Part of a small language model's weights.
Size: 15 layers, width 128, 2 heads of 64 (1 for keys and values).
Architecture: LayerNorm before each block, no biases in attention or MLP, untied embeddings, attention and MLP in parallel.
Training: a variant of SOAP for these matrices, 211M tokens, 6437 steps.
Each number is 500 + 50 x the weight over the matrix's rms, rounded and kept within 0 to 999. Layers, rows and columns count from 0. Numbers have three digits each.

# down: layer 3 MLP down (transposed), 512x128, rms 0.163, rows 135-159, columns 0-127
# up: layer 3 MLP up, 512x128, rms 0.207, rows 136-159, columns 0-127
down135:498417425550428517401535546474476525477449530510477511568521512486435524568539441442531414519459468478493474513423473587532413424436572487588453533598491441544539439540522559451606527535507520426379519557577356527453516517555527577472504609489435457437501461449513504571552514492507533506578528478476589487508446538503399492571508473516466581538505508478582454489456467512552513532523
up136:615496507470498578462515482476507582501479563514561538537390462390530554469444455516455578498517555579413537488543536502430401482512452529574446436536531516582406507438571446576562437515523438521381508451507451432556479445477448536473484415432447510533556464638528499487575444511559564535543541516491549488525496447432487485541530478584553457462441513498511527570442485493493507543504
down136:406535488486501468501493483533505378440427334501425495513549528589466425538553531478486423526443391470546411537475488508551519446519495527431466584510509491389560445597395564447481615460459549473515498528516517532462503562486676492515517484506526488454480463405499474477446482492408438470465442478439444468462507604526495501461474503473475562534585533576488439435521512515503485417500
up137:459478448496455478602436384535500460566427475499444457534525526479639549481580550506474479524555564469441536483467407507528444457549594596502487406582452501440476476567511560606478590536422484518459629493498431456495560376655463528503456522577550524521540533490509495459589497516386559640548499504508456482583570520465473484481382520423533534415581461513442407497488528503502519506469
down137:443487458594525619542530435563493586477517433465430424474448532497532513607566496519531502559555570454535546541441476612496509547578606532491425567395524508519497449451500469492518531432452460465560479423520446451498600468499548439474584523457509544549580590555491488423501460504483502627570530539457572565433554484501521531506391597440430443411507530543546554397554462470477583479463
up138:515394466461427404547470462469532499555429557554458517537520516578485552471489449486483402412500500560591592451555374511478366446565519496445443469409446491533432556534444514532469551501463463503595477544503546435486530475499467504465445554489539614471497493605549491557531483549445462485491534438458446643499542516505660431425533571474498424472535545492571555398515560456511465523488
down138:558484538449620492478549530496460566457438544533472478440420572528498556584596524525489516575631501422448609488430447548509480424508482625537590485453533478531499558525423563334506504531459564480522325447492547516419611411459454546511518630520482575564576557501396497510538511518413507480489441389517470525456470516444639529474520571442550512573528501534501568560539570483507430458475
up139:446462433457521569492554535515486411514526498513503548430421522406505542475505562477469540477469481586504559491487455517380512424499527448464499541477504591550546479551428443578498499527517438573539512428524593498479517626461378479507521524444588615523431387527539509447518415514480506455549557461455538554545497470499616411520488498527481468475506399517522511490586536523542542511575
down139:493477483507472473560479407485511556500430571509462473406446483475547489494531421434557432455514540469523445493485449546552617500582465479468573443520432425427588575534428528575550484535442555457510448455509486497524504554458476511529475447541448462515431404486451516464460520485494526525481465531477584504438536474432495555492548549569441536436564456487548474495549450497482526545516
up140:501400417510508454504520389406414399589474651538552516428455605541570462486526549436392459539396427424408551443546411516372512476437500454334491558470528597468562438530449576443413561473573483506494479509574510523528553514512430547437486440467524522544479471480546608561476482447498494481523484608446456492482585513509502447606509496501564495577536512404510467421423530547459545566572
down140:497440523517459559424504540510386390553358589524512579443563557637481460454533435552426521482493461580585506399544474542442551545527466435387563531522530529501553488520505512488427551573381545521463419616669606555427545496608439542466424530586551550599400514465578618465435465507548540464579459598554500605504465545529460596515455420491525446524572554450549484531449456620411438546446
up141:533495503496482505561474504520511542450505445427417486508594472485475522475455444511408491517498611495503468481469491510469540467366485465582495447443486530438427571462482455532496450517515488513506494499491482526468473473483533524524486531523543475583430450550470453482587549600473413508569515472568421568556453453577474449510496500438478424469556528482476551608531435457501495514461
down141:466513492511532569399496493455417417571465501522556485471417530506534418434469501501587487461506397529481514466479484493548469475613515527474538500559421454513537491538559535530472558474448461493510531559507489461521441497495481547501511477454488523483623538452573557482407441425534517425457452593435540469443515508420498464448490458522520621504428532454507428378472527534477525466618
up142:610423464473486506543590534452506498475485392499472501388467525459530573427508472431541506450457501486628549531497560385405425457529548504531543576520421488436520574500473456412458488360446563459397521447586463563532494512483506506488475415549467520562493481507465455543534522578519520457513500560484532418441498439432579575600430575490545541487592434534526412470487512441510473566557
down142:423489474547520526404485507424525445504497529537536526510542490519482491538495523492472469491524519537488424559419490533513463478477492457471401438564487525540526401521520529584521566468431519554570481468494546498560553523473459503514546604506490480439581539470529490489542487487442526535588558503490515561453473588604417524481500484510449456449516514476452529455450503478492521524513
up143:533406494523481592387493458536506514547499595480487581546573545481601525475543588491415480473573477465441550473499400520483469519559407525539447429583473513524451481510472580424605489553554510455607532480510506496505425556508498537413467545480602586456568547509525527584494532457514531567619547468585441491516448489482549427511551405522510481484466542452455518489508532603485455476446
down143:520431549599522520477485554603488598446499580419515532442415505492480466519511439545552515483521502428423486443500570574514584512510485524475484546519493497319422436557543559492511503506506528488485487582466475579525489546576503464418461579489515447564419434479488539511587528468512406528591529593535459458431533551488478569470461567488561574550535539516533535389412563551432498488428
up144:430409477494508538467526454509564546522554516484418462565528471495529534447490468474535523522452531421493390448544508564501466533533514478485483593522523424441518551535448593478402427480537524511456602529483531478492470554443499400526518453522502514485519501417474538476486556480465561543445464549482455512447531482462463550502497480461575497527520503424474518490543559515374454540605
down144:512514516483435545494547505530484488463455431507561575479519536446459516563539473574463524484497463465467569490489572502477549477538529473569437446444523512538435413449517348537514561525484521540514378554494447534444548421436585437479516564462510503471527455572500492523522464527579378445614503455564509498569477501526476462562482501483501520427442504578521471455434458449545530478431
up145:526538513563497569471536539545490498500433510490517550442417533441530483481454411481533536521565521476517442537528523481535513455526488525540526464439485657528541493488488519423513483553486506500557509501577515562533468520507365536474489581397512569440416529405533526543386551540489562462479531517490522428440403487447469500447562468462568431507495476461555585582568474516416493506587
down145:474542499569503491492516560510386450423368550506612545480461460464480594395491465518490443529599590471493495490495528536552516416518503566535474494373572643513464504518539544557499459586563535434484553552482483551459470519509383616430514522500490549543487491454529568460381594619531461456476461448540493425469489395423446527430488503474445402505455544558470554499634531450437494548538
up146:384444532486510561499520514425490498466490484524499522455519510371492476408446456486621565519575453558550477529533429542567566511520391515529485605544524494487500422574465535479336444491538573434471552563498614508453494567449471446465514482471527572437475514467551490464472584484612494595518480625553470495431433509500453450497428488537498455512492446544473547497573521450517548513545
down146:458485516479563533482503438539499521522516546516500522439578541545481532555567487531525468450445579551522460497453461511487480443482548482453554556584573483491557563530520406527557484513504497579532447471485602459405465477400466456556491502468465526573553503507514487517466428511510437470476516489449466490455500544594439483478482439519553471512432471489515413495469501453535404477526
up147:410448522505525553505501426523496566417438449457471401508472494562520516425587459440475507463538513526390515466525518483406519470496500521535530477507521488547512577492481532539403474475489456533499497463516476493538529505502500513489543491525546453519516524495571504493457527553578499498549549502485484467434607479542502542507471443472507483491549526511557518561468452485402508527619
down147:564528491532556464481509472555473485573448383534515641456513509468436471549468556530521452471415455478548502506504571522511446553522513546402431465517553568469480402564374488440618523476535590436471505518484462535475488475466532517535454480484448539525430408482372501504589482450482533525524475519488551512529416596493629482480567509573501495493489463521381485512501539466598575551452
up148:545442487484427557464346433550594541467475562483489497456513516575481500476600459506418434526400528511529497606517547402519457540370483572359505550409546435492588560534482511491466537561529352588552589448491357489487516455499466576452415589494583450540539464390496493548490445546524496481416505483472482538531584431482471558521492489480525472567499505486442536520475512547445538454524
down148:518503470550485536601596523559486498486493542485451560521488522410466601525450499480555523494505431439565527497461529519479563544564456398508477525542419512417635425537494525497639504468496447525495404476513488513540532402487458511522508538505569559421480480445431472457562498487469588458488494519399518604475532530607476535498490471545498503586592474523463405534363548411537461614520
up149:480602560470449509521546565528577455443481495435507483450531489554504532480496422460648562480501472464521443391501532450425525478528526530584470394583564475505521519464568410533461468509430524470491477529447533551477548415484518523436412479485431557527499583481539481471532491502561489432482554485560440536498425487433464529535454508440394506548636463516555497583508500405520487483485
down149:485445584441502447501487496450420542499552648509515494462527442485525507535551539503460434570478534567483496484427564530517472520462473544357541591508454475578492523477529582448507464428492510447489547487543466406433493560563506485534496506585495476500451500541441442528436443449466499497439453539486598464415471427601555435509481586501480471433451604525564494485567583551459515570500
up150:400505550443465505458521537534468517505495475491537531369441479543617510501525453473530452453549467593487515433555461514461517430461573515542512479593491489593552454462548473492516466486423436439492601592486404423556544523475507505516484450542359484510478437424433482485458523457470473498495567549560458471389464462455485535543510491445464503478565504563557466460514439537422597469501
down150:505491476513503531515475525460543521479549576505410517568563449447403482504527506598488567520510479418504487531481530453557497561521448547467443485447468466487418496539476569480427502552536569550472426444474566528501456502524438527527496458442574565504520561588552537516564502504488471492494468500493555514619507580505553466438538482541540492562454446492477513568466583411536409528536
up151:526548439501466560520623428564525448453431488527587592552495450411555593473583534426452581550492422553537455558552464430421420422528537563467521494508555505487578502515567489500553633437507525496514524530583479443520439494494555604429493461556458530492426470488515479496554463506501567621587519395541491506472510545539482471570495469381494498533535527547396557527458526444444542554428
down151:441440460530524552538521474533470504497392427461580571509472560503560537449524506478505479474501518537491476518423511536592528462529564432580414460470638459518395516478501508530436493496488516568502455547500475530438567445468668484450443509492550525508457578468462535501561486488518602487409611578451514462590516506518440471447522458505504461489522455547482495594503556575522537453537
up152:463588491517460593514517544557508532457508423582533410589490544500527541533440561494523523512505453577432453463369542465516499485475549487452527460445537566492482476606544442418464503486433516455424533514478521471519511550479479522461479544477486589503510477461575422473500531496535509456441466501516554386449505466487512423465532406488457495566486547635475432521509558489555586488448
down152:505490485470462376501509470478541476541514603435525592488474437527483510527469455517502531559545560482532544542581502540476495531509475491553471523543407508509478514437494524539509530490485455551473462552576487507467501428472478533560474458549496419501486558520504541533500568514472519545546542501502473586497563516515455556513521512552515544484569556423589571569448488480467501530527
up153:498528487443558463443507524457562469535541375512546602454493562547599533493495451561521435562442452564448577323537550568434518518496471532538505444495484584563560514498485500546482466561477430474503446566485529518449527599581490404511447508377493542485405547470493533469457541609479433455491508513556495469508536513446486500541528494533457532521444562556488672514430488508582502500572
down153:473400459517480501545510450542448547470500678527473436559455423496471416597536490438509596440586531431625468613461469466587452482509528465469582559453473432477430540530537551497511487477504539495503568427511462525541488436521467563524508458536489404475584505538514517507554545439521550595588441550492474548444437462585459490456464507502491469496553424438577440533577507441470453517477
up154:447476571497476519506624509462552477555540429507505557444484426544458563531502514487484532496530561516522497501523555487454420449496552591501561586466432495489506477506491565482457448568495455468546536619546496550549535487489515497568374518506457602497385477461498441562560558546556389434515472540482463471449467444490589563567470380533425418477518516452496543474440517510480508540526
down154:576492526513542572533446428451545440509532528494440579550518469554505479572480418537526460509544428538496402512516577452518505468534511535538499484491481573499574539435481465474386500384505488503504626556546480502409522442431521581507542482470475512469459525481514591521584516537446482457582502553538500428492519421512404469525530440431493497467557578510469495481421461568428632579403
up155:512447498531421506539478480456581508545504474499549518455488565489468558503464574461488523506515569528476503540499416447426436459462528417464411497451528534489508554544432615408516484468511519426495459541536493578518495503540454539502422444493580608451470506533519438543438418505407431479452487490525499450478481548469462530456568432443487541472481493430584585569524569491514561468524
down155:513484527539559487515513519534568528541466592496482508500494401469471460529523458476494449462489595426505532493496609495481428541518527564496548556540554566503539582535593502443599469413432509492528496494516466414488508528505512468478520529482518520538512564473541505454497546463451431511494451478474482499572489552496442478543477486534482522564507500501522489474511593492468445451593
up156:480527443440496421569524507479496531431491445589449503539485428475435580515450457470552604463443480567456454446473550515519474447491540454571531487478554511609418502534484510484429450454444555483409517496610593506512480482467474552516539457473445460604521484500524488552545508480506502499576498512559483482546523471401455446483480440458490465486473511566441555584462538444515502540465
down156:539490564519478462416565565576431489575604518424506429500513593447517446518587548520462462478605550418476470546495459559533526492535388474420496510523482536429555536540527540501453543586526546474486490522446465512496433491499555448541537507487488530474493492551500531464520546519458551519476464542511469520499504530574565573517493605586486544536517493449552405453570533585492508478514
up157:470513471606559452497535438469496501491507512515534438473554559477468492494579495482480469426469476493482510567494490509424559463389532515509510520483527474459522495534486435509458575557568577551538534428458499508499486425546557426532479439599540440589467435420408442465576600485468454551527513464522441526522541506457569491615461562418342542591554500483519540553420473467437472562510
down157:503451559423417558465486577541466505492468451512456546498455436515494523484444561573503534512520476498491520390515518501611408506613512520504455453475480499579492509488494607504505439398443461471497461597602504513484532568498402604501530564417511560432547570594558549509421454473532555457534477508520514533503499484527467473399516454548648497444437503547472468446585556514579540472514
up158:513523498399489522552534454439532472637455360501507485501539467436496632460559535574577474567484424570534545577485454446527534523459521498471545575447435485444552557494485444401391507496542456545441607560532520476484438442458479396500490477587560513511533569446562474568471489550600477511495516585518513479477497518515559464536461503471515492536618466521509532471614546470471551355540
down158:589460419519531480507404468566487581526515559454501507420439489593574508461494439436551567486533506482480511453528397484515530463513510425556475534535458522518554448599461562530481529511381571547403494462498461471525463551472496506554548503425527522633502410516518474469466391524422454555478470568431489487477538485511475520493467432551460466496486605466549521551432481527458466494494
up159:515463470476427452544406481495540476573525518509540516485589411517472494521488483394444500484509533475510620499569528491504541437513458474525481407592471646495472487454494496553471511599505434472565499493596445422504569548520537510478485520498559447587462509456403454442566554571506494542528483492579516503519520464483421469520488456497498477460564471510432497489473436478521399479482
down159:470556544540602532435559516496413525406447438524437431475375598463504453459497480597559517467454448523452433452436474544425350527436489525487480508397513337501453479570489536496489516358499474521398483518428561563495449487489427492476489487520423578438561476511535512527427460419436487478509536469433425537455467579449638483448537540448433477527439536460565478434511516470452553493557